{"n_head": 5, "positions": "learned", "qk_norm": false, "bias": "all", "parallel_block": false, "init_std_qkv": 0.0218, "init_std_o": 0.00544, "init_out_by_depth": true, "grad_clip": 0.5, "final_lr_fraction": 0.0}
Each number is 128 + 24 x the weight over its row's rms, rounded and kept within 0 to 255. Layers, rows and columns count from 0. The size above them is the row's rms in percent of the matrix's.

# layer 5 MLP up, 640x160, rms 0.129, rows 20-62, columns 80-159
size [102 111  96  97  98 108  94 100  98 100 100  90 111 102  74  96 103 104  88  98  96 100  97 105 103 102  94 106 101 107  99 103 100 101  89 104 113 111 107 100 104 104  95]
[[143 179 158 137 185 135  94 104  88 128 104  98 110 165  97 139  69 138 153 130 146 127 147  99 114 135 103 106 101 141 131 133 130 154 138  92 122 139  98 115 108 159 122 111 154 115 141 136 150 105 153 124 167 124 117  97 163 137 128 178 115 105 114 157 103 123 106 114 138 159 127 121 102 133 122 132 139 120 127 147]
 [165 134 115 155 151 109 126 116 160 132 142 139 130 142 124 134 174 116  91 150 134  83  93 138 118 157  85  98 136 161 124 158 115 129 147 125 124 137 101 125 159 138 154 105 178 157  87 137 220 141 176 126  96 126 114 137 100 124  96  85 159 109 136 120  72 125 131 147 163 174 155 132 127 146 119 156 141 147 153 106]
 [144 116 135 123 163 138 118 124 143  95 166 110 152 160 158 127 105  98 116 144 127 135 143 114  80 139  90 112 153 138  87  95  96 126 137 104  98 105 104 100 156 104 124 150 134 165 175 132 150 129 132 130 142  88 137 132 164 118 150 126 112 158  98 158  96 124  87 118 132 137 103 154 104 125 131 117 112 147 109  95]
 [107 104  72 115 151 109 118 121 137 103 155 154 166 143 121 119 129 128 161 120 153 140 142 141 138 120 128 111  94 121 115 149 131  89 132 117 110 119 131  95 113 164 105 121 142 163  80 124  77 128 130 107 143 115 131 121 147  77 151 136 117 124 109 128 121 146 132 170 131 122  79 151 108 155 153 148 141 124 117 130]
 [131 141 117 142 166 145  79 107 142 134 180  94 130 169 115  95 155 156 143 132 101 136 112 144  92 142 100 115 117  69 119 103 128 152 148 132 142  99 144  68 121 142 121 119 105  69 102 153 149 117 119  90 133 123 140 112 135  97 115 120 128 102  96 152  93  97 132 130 115 139 144  74 163 134 111 135 132 165 107 160]
 [143 129 133 133 170 149 131 145 140 140 161  83 106 155 100  90 127 140 136 141 104 141 131 105 113 130 131 180 116 123  75 156 100 127 149 100 135 151 154 118 155 100 172 120 128 114 146 110 119  87  85  80 153 128 139 119 116 147 130 114 137 129 108 134 150  99 161  82 125  81 132 123 135 119 138 139 120 185 132 103]
 [111 177 112 140 118 146 144 119 148 121 122 119 145 122 118 130 110 137 119 196 162 143 134 139  95  91 128 121 144  83 168 146 146 159 123 105 105 111 165 103 190 145  76 118 127 130 117  91 125 144 122 152  82 132  59  80 117 178 131 140 167 159 133 146 136 144 109 136 182 125 133 134 134 142  89 111  93 137  97  94]
 [167 118 155 134 132 103 167 138 115  95 158 127 107 137  99 113 101 162 140 138  99 126 130 155 132 101 146  82 162 184 160  48 125  90 124 101 141  91 101 168 139 137 120 111 105  88 179 125 150 150 138 143 138  83  62 107 177 149  99 130 142 114 144 143 100 176 108 135 150 107 105 134 122  95 136 112 109 115 104 163]
 [122 126 121 151 100 135 131 100  88 158 104  95 202 115 137 186 131 140 139 108 144  99 150 115 127 152 108  81 107  90 110 140 121 152 142 127 146 121 144 119 142 159 102 147 152 111 126 110 118 146 114 106 118 145 180 154 124 144 156 125 166 173  80 114 144 145 116 101 115 148  80 117 158 118 184 128 108 108 130 157]
 [140 170 117 158 111 157 140 101 115 128 110 146 107 126 117 159 150 156 153 143  78  68 119 137 116 154 121 148 134 111  88 128 102 131 161 126 117 166 127 132 107 115  78 137 136 138 136 146 161 142 127 145 120 152 141  72 139 137 126 155 136 106 151 136 145 117 131  91 123 123 169 121 165  92 120 140 160 137 147  79]
 [ 99 166 117  97 108 103 153  90 139 125 107  88 165 123 117 105  97 110 155 139 128 145 129 141 103 102 105 104 128 125 145 121 132 139 213  95 139 133 117 112 113 162 106 135 158 134 102 144  55 127 125 157 110 136 133 152  98 139 108 169 136 138 130 154 128 151 131 137 143 149 125 166  98 156 129 171 110 152 137 140]
 [160 159 139 115  96 117 140 123 168 130 102 140 132 155 150 122 140 139 107 178 159 151 170 129 115 107 149 144 109 128 149 145 140 119 128 176 128 107  96 188 108 144 157 157 108 127 147 130 119  93 148  85 155 133 104 135  91 117 108 138 147 116 117 113 122 114 133 138 134  76 129 116 138 139 122 139  89 153 111 156]
 [151 174 144 138 161 149 123  87 111 127 123 102 146 159 119 157 154 158 112 168 163  98 110 183 147 125  87 109 125 140 126 135 105 132 157 157 126  76 119 123 127 157  88 109  90 159 132 126 125 130  63 127 112 135 152 109 117 171 128 129 185 111 106 137 121 109 147 125 120 162 160 135 122 135 149  74 129 119 120 133]
 [140 157 110 135 136 137 140 111 136 142 136 105 114 159 157 166 124 138 139 132 171 133 107 168 123 146 175 127 143 117 150 130 141 189 161 129 122 137 111 162 119 113 134 122 137 107 124 142 138 101 148 121  84 138 104 118  88 124 125 137 141 150 124 153  78 144 163 141 130 131 188 121 132 137 118 142 153 126 136  98]
 [157  86 138 105 126 152 153 138 145 127  69 127 129 121 130 114 132 141 146 148  91 124  98 116 166 132 104 130 143 142  76 189 131 144 135 175 117  90 141  95 147 144 100 103  71 152  97 116 125 173 109 106 144 142 135 103 143 107 130 128 156  99 100 120 155 129 137 137  96 138 116 161 114  94 112 128 149 157 130 128]
 [129 170 115 130 151 136 167 105 132 124 193 113 169 131 128 127 135 164 136 126  96 152 141 162 118  90 108 125 138 156 112 134  80 119 111 152 135  77 139 109 134 151 111 101 159 103 106 148 122 148 117 112 123  72 134 130 144 100 134 108  95 133 127 120 129  95 142  76 128 185 115  79 109 126 142 139 155 153 157  73]
 [ 90 138 120 148 162 152 132 145 138 140  96  57 143 122 130 133 140 131 172 166 138 109 138 130 135 127 116 110 129 123  91 139 103 141 140 146 118 133 108 121 133 119 113 118 155 144 159 123  96 132 113 145 146 118 129  88 103  74 138  61 136 117 173  70 138 113  91 105 133 101 100 107 135 142 145 123 123 111 146 180]
 [144 182 148  92 128 143 147  81 126 140 129 126 123 138 142 130 138 101 114 129 108 157  97 124  88 161 174 137 133 115 161 150 108 128 157 141 138 118 130 125 108 166 110 142 146 106 149 130  97  89 113 148 145  98 150 139  93  96 126 124  97 112 129 154 147 124 140  97 136 151 138 112 163 142 118 142 134 103 163 131]
 [140  97 127 110 174 133 167 111 167 125 146 121 154 103 109 127 141 131 141 111 131  74 122  97 103 153 138 133 145  82 131  98 131 110 160 107 203 130 118 161 114 117 148 141 113 169 124 153 142 129 130 121 140 166 131  78 149 148 116 106 139 123 131 129  93  88 152  80 122 134 142 138 159 143 128 129 127 133 131 127]
 [129 108 126  96 150 150 153  88 104  92 109 136  98 151  97 164 142 120 153 136 149 134 129  99  92 141 132 125 114 120  84 106  81 125  90  81 114 137 104  99 126 178 138 120 116 125  97 117 140 152 134  93 151 130 134 136 102 160 129 115 130  74  94 137  99 130 134 132  74 120 144 167 144 104 121 133  94 163 182 159]
 [ 98 121 145 113  98 132  99  89 107 123 142 119 107 133 168 124 171 109 169 167 115 129 131  97 131 151 150 150  98 123 121 144 116 119 116 114 144 134 128 100 138 169 129 117 164 143 105 147 106 156 132  73 125 151  91  94 121 179 139 129 161 152  91 107 170 154  99 145  98 111 152 117 134 169 133 165 146 158 113 103]
 [154 124 135 124 102 108 133 113 133 115 142 128 112 121 140 155 110 121 104 130 184 155 181 150 122 127 129 150 100 172 179 126 104 117 184 125 121 148  63 106 179 140 166 123  99  84 100 118  98 148  90 109 130  98 145 101 117 120 125 109 122 131 154 145 102 160 130 112 142 131 155 103 119 136 111 125 165  93 116  77]
 [138 150  98 190 107 107 193 131 162 168 119 131 148 128 127 189 143 129 129 163 113 152 118 164 142 131 132 123  99 125  91 129  94 148 137 119 144  83 126 127 132 156 116 122 200 151 124 112 118 114 158 106 123 102 140 120 109 129 101 110 149  96  90 134 162 128  90 126 111 138 142 113 142 104 134 122 181 118 167 117]
 [142 158 120 135 144 164 128 172  90 122 129 120 154  79 143 116 109 123 117  82 122 130 122 110 131 161  74 122 165 102 166  97 132 155 142 144 109 116 159 128 156 147  91 123 158  92 140 170 108 137 145 137 132 141 112 135 101 186 135 120 164 104  86 104 107 138 146 145 114 119 135 142  99 165  81 150 115  85 131 145]
 [113 107 146 125  86 172 125  86 173 110 133 109  95 173  83 133 130 140 181 173 111 175 128 118 111 128 171 143 139 126 165 119 122 161 182 138  95 153 115 130 101 109 111 142 197  98 192 149 167 115 160 158 125 154 113  84 136 127 152 125 155  73 121 141 113 108 120 107 136 130 130 127 132  96 106 175 132 133 109 119]
 [122 122 142 118 125 151 156 107 148 126 114 149  90 134 110 131 120 123 185 132 137  99 141  79 140  87 128 131 112 159 126 115 110 155  94  89 108 155 132 131 140 106 141 120 129 113 130 148  99 107 180 112 145 166 115 153 136 120 123 174 132 110 123 149 156 172 158 152 117 180 121 117 126 105 126 129 151 152 151 130]
 [129 139 159 105 118 145 156 120 140  79 174 122 108 134 124 102 140 129 136 123 108 103 115 161  74 129 137 137  83 116 104 159 153 158 145 109  83 155  83 144 128 142 113 132 131 107 127  97 109 164 130 128 108 128 103 106 141 109 141 158 149 144 165 120 122 130 134 139 105 171 143 108 135 114 139 142  85 153 150 132]
 [129 151 150 107 129 166 159 139 150  90 144 114 125 132  97 115 138 120 101 146  96 153 149 126 132 159  84 157  87  91 147 113 133  94 151 132 103 146 166 118 125 157 141 116 130  67 160 119 133 168 150 121 136 140 147  91 127 126 106 134 202 100 132 121 124 150 141  74 114  99  80 103 152 147  95 175  95 164 118 150]
 [139 187 113 136 138  77 132  98 132 101 110 114  82 126 128 120 141 130 123 115 135 130 170 119 121 159 144 105 113 118 106 112  93 124 124 129 166  92  78 112 116 104 128 135 144 144 132 129 101 115 128 135 120 150  88 130 101 111  99 154 153 112 143 180 158  98 141 124 152 132 161 132 132  92 123 153 119 143 128 119]
 [ 73 157 100 136 126 129  99 172 155 123 153  82 139 141 125 142 160 121 106 157 139 169 131 152 127 131 134 140 130 158 130 163 113 120 123 140 161 131 173 140 104 162 139 103 138 114 120 143  95 118 104 156 104 131 114  84 118 137 111 135 161  99  79 142 139  84 120 160 131 124 148  90  88 142 120 141 189 152 143 140]
 [145 123 116 113 102 164 124 121  95 125 159 129 145 135 139 122 111 168 155 138 154 118 136 167 120 143  85 145 131 110 112 135  92 106 100 136 106 124  97 120 157 151 186 115 135 148 146 124 133 129 177 107  85 146 122  86 155 164  98 172 104 141 124 104  92 126 106 131 103 131 127 113 106 176  80 136 148 137 179 153]
 [120 111 127 127 164 130 129  78 137 102 149 111 127 112 117 125 123 118 165 139 118 107 157 103  95 143 136  92 112  94  87 150 114 177 118 138  84 112 139 124 126 138 170 102 126 157 106 146 139  89  58 105 130 162 137 125 132 103  69 133 172 171 147 143 141 136 169 170 116 167 103 140  74 127 103 150 120 122 133 197]
 [122 191  83 124 154 127 146 124 124 111 122 104 134 144 137  95 100  98  71 134 179 174 137 131 107 151 112  92 135 127 127 159 130 104 161 149 140 105 108 104 110 145 109  93 163 125 147 154 134 151 111 151 110 129 110 139 130 135  92 121 160 116 133 101  62 146 104 147 146 122 164 124 115 126 116 119 147 121 136 174]
 [118 122 110 114 140 154  89  79  96 126 126 126 153 106  89 145 100 183 115 150 120 115 135 143 142 131 163 122 116 177 119 186 112 121 111 131 134 145 118  86 145 118 120 135 131 153 128 139 143 117 139 133 109 112 121 145 144 162 145 160 130 173 150 132  83 107 135 124 142 151 100 105 137 132 113  96 120 130 112 143]
 [162 134 115 134  95 128 133 105 116 121 103 131  99 137 137 170 156 132  90 161 116  96 160 175 127 144  64 143 108 176 134 130 138 146 150 136 154 163 139 140 132 124 130 108 113 112 106 164 140 118 134 145 130 137 121 169 139 110  86 133 186 144 105 102 141 104 117 124  78 126 143 137 115 146 136 115  99 143 144 125]
 [148 141 119 150 127 135 117 115 106  88 158 138 101  98 105 142 111 104 189 123 159 130  85 128  87 133 113 140 176  91 127 164 125 114 113  81 101 106 143 133  64 144 157 123 149 103  92 142  93 140 121 131 148  93 126  82 134 140 131 113 135 130 149  93 112 144 119 111 129 120 167 134 110 160 166 136 133 113 136 148]
 [109 138 110  98 145 118 112 127 148 128 130 112 160 148 123 102  72 132 137 137 159 104 125 139 141 146 127 161 134 141 122 135 111 121 142 126 145 110 111 112 105 114 121 131 109 125 133 105 179 110 143 107 126 140 100  95 116 115 105 116 113 131 168 158  98 188  80 136 138  60 102 145 107 120 122 161 109 131 132 107]
 [118  91 153 120 174 106 149 111 157 168 144 128 171 134  83 100 135 141 213  93 114 107 135 132 114 119 164 165 116  86 131 175 136 126 141 137 133 124 161 103 143  92 142 102 102 152  89 137 147 151 159 110 130 135 173 129 164 117 107 117 138 115 133 124  74 118 100 134 167 137 134 156 179 105 151  98 159 133 133 154]
 [110 152  96 152 157 107 128 120 114 148 126 106  83 154  90 166 105 168 100 134 119 113 122 118 136 100 149 168 119 121 118 142 129 164 132 115  95 170 117  91  98 127 162 144 114 143 128 157 119 128 139 163 126 182 127 136 111 141 161 141  92 134 162 100 140  76 128 134 112 149 113  91 122 120 146 145  95 100 157 110]
 [113 146 104 128  85  65 140  96 121 136 142 144 119 141 116 145 147 105 136 156 112  91 135 126  77 129 122 172 158 130 116  94 105  85 142 135 157 141 126  92 132 159 154 109 109  88 115 137 129 138 196 146 127 137 153 136 137 150 127 133 147 142  92 122 142 115  63 128 134 118 132 162 112  89 131 157 138 178 130  99]
 [156 181 119 127 107 108  88 130  95 160 140 157 196 143 170 128 114 133 120 112 110  94 144 143 120 151 101 147 167 155 101 136 117  83 160 158  89  93 118 106 142 149 113 149 137 105  71 132 106 141 113 136 121  97 144  90 145  93 100 118 166 136 103 102 119 129 172 129  79 153 156  93 125 142 143 111 154 124 131 113]
 [133 116 119 106 136 133 158 133  97 132 149 107  85 112 131 146 132 109  99 125 145 123 113 115 114 136 151 127 161 125 145 152 171 163 123  79 113 120 115 127  99  81 124 116 113 116 127 136 143 178 127 110 122 143 139 127 130 157 121 143 147 118 121 108 144 149 152 148 140 148 149 142  95 126 105 135 133 130 114 148]
 [133 180  96 106 127  86 145 114 116 135 152 133 116 148 133 166 115 138 157 104 131 105 135 111 106  74 169 161 138 141 157 140 125 112 135 124 165 150 140 147 135 150 133 116 111 114 170 124  83 151 175 119 134 143 113 121 128 154 181 131 174 126 100 112 164 143 140  90 119 121 109 116 121 127 107 126 146 191 129  95]]
# layer 5 MLP down (transposed), 640x160, rms 0.125, rows 20-61, columns 80-159
size [ 89 107  99  99  94 107  92 103  95  99 105  92 117 103  85  94 102 107  91  97  96 109  94  98 108 101  86 108  91 110 102 104 103 103  86 107 112 112 108  93  97  94]
[[142 128 127 149 154 123 101 131 113 137 131  99 111 148 137 149  98 125 136 114 137 114 101 118 142 133  87 145 113 116 120 111 119 120 118 135 122 139 127 146 101 115 144 165 131 115 154 118 142 112 111 141 255 127 160 124 120 133 160 183  99 152  94 128 107 138 116 156 137 116 110 122 114 131 133 158 120 111 128  53]
 [131 100 153  91 133 122 127 148 133 141 111 126 109  98 110 106 144 147  83 121  88 120  91 106 136 135 139 151  99 124 123 123 156 151 142 106  79 131 108  80 141 130 142 178 138  85 125  78 129 133 157 108 101 107  82 162 133  87 148  57 157 141 119 123 131 123  93 161  96 103 137 108 129 113 114 141 123 143 149 114]
 [ 96 166 188 115 122 106 151 148 103 128 106  84  93  97 119 142 148  90  92 194 128 169 103 133 149 128 123 126 155  82 127 110 132 111 147 164 170 115 123 126 111 134 156 129 135 161 124 140 109  98 122 109  83 113 106 118 201 126 160 129 136 115 110 134 127 141 153 155  60  94  90 111  90 162 130 157 125 131 112 176]
 [100  99 116 168 115 120 141  90 167 115 127 138 113 166 113 133 159  91 146 170 157 138  91 104 128 134 118  90 131  95 131 119 147 152  73 109 131 168  69 141 114  92 141  96 125  95 125 103 144 122 108 146 114 147 125 110 120 119 115 103 144 190 131 165 108 124 145 100 127 119 130 165 121 135 142 140 110 114 133 138]
 [163 134 123 168 106 162 114 146 173 137 125 120 138 155 148 113 139 155 108 115 124 129 118 118  88 159 112 139 125  86 120 127 149 105  99 161 125 146 148 170 109  83 115 121 129 123 100 139  98 144 134  90 113 143 125 162 120 170 110 117 121 128 101  98 136 153 107 132  74 124 122 127 106 132 140 100 139  82  44 133]
 [ 90 124 132 122 166 152  98 125 135 122  99 156 158 139 119 120 106 157 131 106 111 155 132  99 157 114 114 128 154 169 136  95 112 124 101 140 177 110 118 140 138 125 112 137 115 148 128 119 142 153  97 168 128 155 138 166 151 138 134 117 121 163 153 115 134 116 158 102 122 153 126  96  96 146 122 143  74 125 137 166]
 [140 104 147 127 112 179 105 147 127 141 111 161 152 123 169 132 145 138 142  90 131 142 144 129 138 123 171 144 156 122 143 136 142 128 111 144  90 115 149 168 150 123 153 129 116 134  79 100 159 133 128 139 137  95  87 120 126 129 167 122 119 105 162 106  84 124 133 192 129 140 104 133 147 140 148 157 145 110 106 134]
 [123 143  85 125 108 127 112 104 137  90 137 135 169 117 157 123 115 152 139 111 118 127 177 159 112 163 114 142 151 139 137 101 159 129 107 131 118 114 142 183 133 160 126  67 120 161 136  93 122 151 121 164 148 113 127 132 108 148  99 127  98  90 165 133 121  80 108 146 137 125 139 151  85 132 155 137 140 152 179 102]
 [110 120 115  95 108 112 140 175  54 123 140 120  92 146 141  74 129 123 163 117 138 134  89 145 126 150 170 102 150 141  95 128 167  87 165 144 111 113 155 142 109 118 148 110 100 122 138 167 117  84  75 111 107 101 111 138 105 110 151 132 145 126 110 177 126  93 116 165 128 139 167 110 100 152 147 154 123 113  93 117]
 [118 148 128 136  97 152 125 124 117 129 147 116 113 141  91  78 111 156 139 130 124 137 117 109 177 140 109 113  92  72 138 112 146 109 114 132 146 111 100 138 143 121  96 132 136 115  92  89 166 144 134 141  77 144 153 127 157 126 113  95 133 128 123 141 121 151  98 145 109 108  97 169 116 159 118 104 127 109  72 145]
 [130 120  86 107 171 147 108  94 116 118 137 114 150 143 127 138 168 154 115 147 123 125 124 138 114 110 194 116 122  89 143 124 151  69  99 126 102 169 114 116 106  91 123 143 105 133 144 154 152 149 101  73  53 108 151 150 115 128 142 154 157 106 119 113 158 135 128 142 128 122 120 155 129 111 151  78 143 119 113 168]
 [ 87 122 132 136 107 131 145 132 132 136 129 141 132 138 119 116 136  94 165 119 119 113 136 149 164 123 130 172  94 103 140 155 157 141 145 129 128 109 154  96 125  86 111 141 169 156 104 148  97 112  96 149  99 147 183 124 158 157 169 149 132 131 163 125 136 158 129 116 154 114 154 127 154 116 129 146 153 162 102 121]
 [142 139 142 142 138 113 123 117 141 153 160 131 125 109 131 121  61 143 129 119 130 134 127 107 121 149 130  98 108  71  88 100 142 111 127 129 142 122 105 129 175 100 138 156 134 141 112 118 137  85 138  52  44 122 161 137 128 132 133 118 162 166 117 100 158 114  80 119 137 117 117  97 139 124 154 130 158 144 146 104]
 [101 126 114  73 107 136  98 123 145 115 115 135 129 119 107 156 100 125  97 175 169 126  82 148 150 121 137 151 121 109 141  74 132 137 163  91 160 108 101 121 108 111 105  97 132 153 133 116 146 107 114 154 136 119 157 145 154 112 167 138  92 128 126 170 110 116 152 169 108 184 119 135 138  87 145 125 114  69 158 114]
 [122 147 108 118 162 137 127 141 135 126 149 149 124 103 153  68 155 142 115  92 165 139  90  92 138 118 152 140 135 147 122 143 118 139 138 110 112 124 115 161  86 164 127 152 145 113 135 140 138 135 110 127 118 112 128 146  96 148 106 158 100 112 151 117 100 116 132  57 138 166  80 144 108 147 115 124 184 104  98 129]
 [103 105 136 110 133 127 135 141 106 146 118 130 112 114  94  84 104 108  92 147 171 171 116 111 123 165 153 135  98 165 139 153 115 137 147  84 155 132 173 145 114 124 140 109 115  77 132 107 110  84  95 145  88 143 162 130 154 129 136 149 155 122 105 144  77 124  84 151 146 121 121 105 173 106 145 137 171  90  88 137]
 [124 154 151 142 127 150 105 172 111 125 159 100 112 104 136 131 121 117  98 134 121 137 154 127 143 110  68 124 111 143 143 128 119 108 118 160  82 116 156  63 130 177 152 150 139 124 132  47 165 124 119 140 102 162 122 125 160 162 153 146 121  89 134 150 128 128  91 160 129 133 130  82 140 131 132 127  52 153 146 140]
 [133 168 144 114 158 128  98 162 130 103 128  93 118 152 154 144 101 112 136 122 124 127 143 153 173 108 126 153 146 106 118 154 137  92 126 118 111 155 132 125 163 127 108 125 120 148 155 105 113  87 126 148 185 105 152 138 169  98 133 161  66 184 153 111 110 129 119 147 148 133 131 102 124  93 143 122  84 128 123 108]
 [133 117 101 153 141 106 124 107 140 147 111 109 109 132 101 125 139 114 123 114 140  69 179 131 109 171  80 102 143 121 120 147 131 133 109  85 181 132  76 147 139 152 152 160 135 134  94  96 121 127 108 126 163 148  63 127 131 133 130 106 141 141 132 110 116 116 124 106 127 112 166 107 143 149  80 155 137 115 108 109]
 [108 118 174 155 154 113 116 135  84 131 110 103 116 108 104  88 124 124 105  65 112 102 116  95 124 158 182  95 137 139 158  89 126 137 118 129 111  75 169 154 154 136 164 115 109 141 110  84 118 120 144 132 117 117 141  98 137 125 123 126 140 130 156 159 127 140 184  84 100 123 132 135  92 115 152 127 111 119 146 117]
 [132 164 110 134  69  86 191  87  96 141 115 120 142 150 147 125 114 176 165  61 132 126 136 121 138 144 108 115 153  85  98 135 157 142 105 109 125  98  97 125 142 101 131 127 104  93 144 113 125 128 146 115 103 132  83 142 141  82 141 171 139 103 172 121 117  76 128  99 140 124 103 148 148 119  99 158 163 118 163 150]
 [142 136 113 110 134 116 159 139  98 155 121 130 134 129 115 131 136 118 128 196 122  98  92 159 145 123 142 122 124 145 110  91 153 137  97 127 134 110 166 121 106  51 174 152 142 142 100 109 157 171 130 107  74 118  95 143 160 128  81 111  96 132 100 139 121 130 128 143 112 148 123 137 128 125 168 116 131 161 120 151]
 [121  91 176 135 119 100  89 136 122 105 135 120 111 156  99 130 105  96 132 112 136 107 121 135  93 118 151 110 180 116  90 168 111 133 137 123 127 158 117 105 108 100 132 128 128 109 124 112 136  90  81 139 161 182 156 170 127 112 148 115 125 122 132 152  76 132 126  84 159 127 142 150 102 114 126  82 103 157 150 130]
 [149 127 137 141 148 159  98 136 118 183 123 182 120 143 102 108 198 114 114 117 120 171 148 143 144 129 104 143 112 118 131 116 147 142 148 117 129 106 139 101 144 182 124 181 124 123  94 139 118  98 119 151 155 130 142 136 107 109 144 160 140 149 119 122 135 121  72  94 178 156 127 145 157 159 146 143  78 145 133  93]
 [ 95 127 118 142 108 137 109 137 125 137  77 141 166 107 143 118 149 140 176 128 127 119 148 140 148  68 149 116 138 123 179  92 152 157 156 135 128 132 105 137 106  99 109 134  78 152 151  91  97 163 139 155 124 115 137 105 127 135 129 122 138 140 135 140  50  84 145 152 106 138 100  77 137 123 118 144 127 154 146 124]
 [127  96 112 119 147 124 159 162 137 150 112  90  92 125 137  81  95 131 142 125 178  85  83 109 142 148 126 183 135 126 110 108 118 113 103 140 128 154  91  97 130 118 119 141 109 123 126 167 107 137 142 136 208  79 188 162 142 156 129 159 141 143 139 172 122 132 133  98 106 104  93 124 117  95  99 150 144 112 133 105]
 [112 139 127 137 148 110  86 140 104 154  86 150 158 109 128 134 159 122 156 105 144 126 100 161 160 160 150  89 150  68 138 113 124 113 155 106 155  82 127 123 127 129 143 117 159 141 106  85 117 169 109 155 104 161 118 165 140 131 153  66 137 109 124 131 157 130 119 139 121 119 123 159 120 132  91 143 112 129 132 129]
 [126 130 109 119 197 151 111 144 104 137 173 139 142 106 157 146 138 159  91 133 122 123 156 136 159 148  91 119 121 113 150 124 105  77 143 125 102 117  89 186 137 117 134 143  85 104 141 138 100 104 135 117 116 153 117 107 126 131  94 144 135 125 171 135 181 139 117 119 160  93 152 112 156 144 191 139  88 130 115 122]
 [136  94 169 122 150 124 128 101 158 126 139 126 167 128  82 148 142 125 107 114 148 148 144 145 141  64 149 123 122 135 112 106 138 158 129 100 127 155 128 162 136 123 129 117 151 125 133 104 151 161 183 130  82 115 145 113 138 134 112 110 105 119 101 148 158 113 132 153 203  71  88  91  81 157 122  86 139 125 152 163]
 [133 137 143 160 127 158 142 163 120  77 113 129 143 173  91 106  73 135 176 162 149 137  65 147 121 139 153 102 106 142 172  97 155 165 161 128 149 115 122 156 138 108 114 104  76 136 136 150 119 121 133 135 109 112 133 120 102 118 106 116  97 127  95 125 180  92  76  93 118 152  95 122 106 155 122 174  87  68  95 134]
 [155 151  92 155 117 125  93 124 139  92 108 130 129 110 127 154 132 108 116 132 121 117 121 124 111 130 158 126 117 118 135 126 167 101 114 132 105 112 136 148 128 137 157 152  97  83 151 129 126 137 117 155  81 123 141 146 142 109 149 110 104 100 105 150 193 141 119 131 131  90 115 140 119 108 170  85  70 131 100  97]
 [124  83 130 154  98 132 124 143 120 115  89 146 123 134 147 171  91  97 115  96  94 145 145  68 137 115  90  74 129  83 118 139 116 111  85 134 123 189 128 128 112 128 100 130 107 117 126 148 158 158 120 146 116  91 148 149 154 137 148  91 126 133 153 117 135 190 148 112 135 127 126  99 101 101  98 128 149 148 123 124]
 [ 67 117 121 139 115 186  85 149 160 136 121 135 115  95 177 136 135 144  74  97 141  98 177 147 152  77 134 113 139 131 106 110 164 111 152 129 130 139  82 112 127 114 133 132 144 106 138 114 108 122 133 114 113 108 121 116 134 119 122 150 153 112 163 116 117 117 154 117 164 180 111 129 110 118 130 130 127 105 140 106]
 [114 142  68 115 205 138 159 121 114 144 153 109  97 165 168 122 109 100 109  98 165 107 101  71 158  96 122 140 154 135 105 125 162 141 118 118 137 173 161 172 104  90 136 118 115 102 138 131 137 156 125 108  70  65 134  91 128 160 139 137 121 129 136 109 135 182 153 104 109  97 165 141 117 139 155 116 108 150 126  74]
 [112 157 116 176 125 118 128 153 120 147 124 145  92 145 126  88  86  92 146 124 138 123 125 141 142 130 173 108 152 143 116 137 123  73 120 111 128  99 119 149 121 144 125 179  73 158 151 107 166 152 103 183 122 112 113 144 148 138 142 147  78 139 134 109 105 151 161 120 168 197  93 130  99 160 105  96 125 135 118 187]
 [162 101 169 130 179 142 116  87 131 114 162 141 116 121  85 148 105 130  94 104 122 142 134 118 157 150  60 125 142 138 125 118 162 105 119 118 141 139 150  90  99 143  87 108 142 135 127 102 147 157 123 113 106 103 149 145 109 150 155 133 194 108 129 127 116 161 123  77 111 150 115 119 151  84 129 117 149 122 111 140]
 [112 114 134 138 125 102  81 119 134 120 132 164 130 126  96 154 123 147 122 137  89 161 122 174  97 115 122 104 154 142 138 110 132 116 135 112 130 128 153 134 145 143 104 163 127  94 134  95 131 114 162 124 126 135  96 125  91 136  96 128  81 133  74 137  66 136 155 156 114 132 130  90  99 106 139 150 155 132 152 181]
 [135 156 112 138 142  86 135 131 118 170 129 124 103  86 140  93  84 171 160 110 124 157 119 149  97  82 121 100 118 142 143 114  88 110 109 148 131 159 123 114 154  92 160 151 138 168 115 117 110 159 149 123 183 142 160 154 109 117 120 131 107 163 114 106 144  96 138  81 128 167 130 120 137 151 139 128 140 127 153 142]
 [116  98 136 137 143 120 112 162 126 161 181 125 115 150 100 143 107 100 169 141  98 159 107  80 126 126 135 105 161 149 132 109 117 163 162  75 126 156 130 152 169 128 126 149 138 134 116 121 151 105 164 102 146 142  99 174  93 158  92 164 138  99 120 161 116 105 162 149 114 130 144 107 159  99 148 157 115 157 137 130]
 [111  88 124 135 118 154  98 116 123 141  94 139 140 143 129 123 104  96 120 103 134 114 177  81 182 108 101 151 120 121 141 105 120 136 114  96 156  83 161 180 148 110 190 157 164 138 145 122 130 106 110 162 197 129 128 159 124 136 133 117  99 108 150 142 135 114 121 113 148 145 131 142 171 151 118 143 157 116 130  94]
 [138 102 119  98 160 160 144 123  68 140 122 151 153 139 130 146  99 128 117 170  90 119 157 115  89 135 149 146 120 106 128 117 114 117  85 103 137 141  77 137 152  81 118 148 103 137  91 133 190 133  97 141 102 170 149 161 131 167 139 143 146 129 121 160  91 142 128 146 128 146 135 141 109 142 135 106 117 116 115 109]
 [149 123 122 141 117 123  99 169 102 110 119 122 138 122 103 112 145 163 134 137 120 118 106 145 115 119 110 153 125 144 167 150 147 112 124 111  97  85 110 115 155 152 112 152 182 105 113 118 108 114 120 132 132  94 119  90 139 121 135 111  81 134 163 106 145 105  97 170 135  92  92 164 104 136 116 117 155  60 145 157]]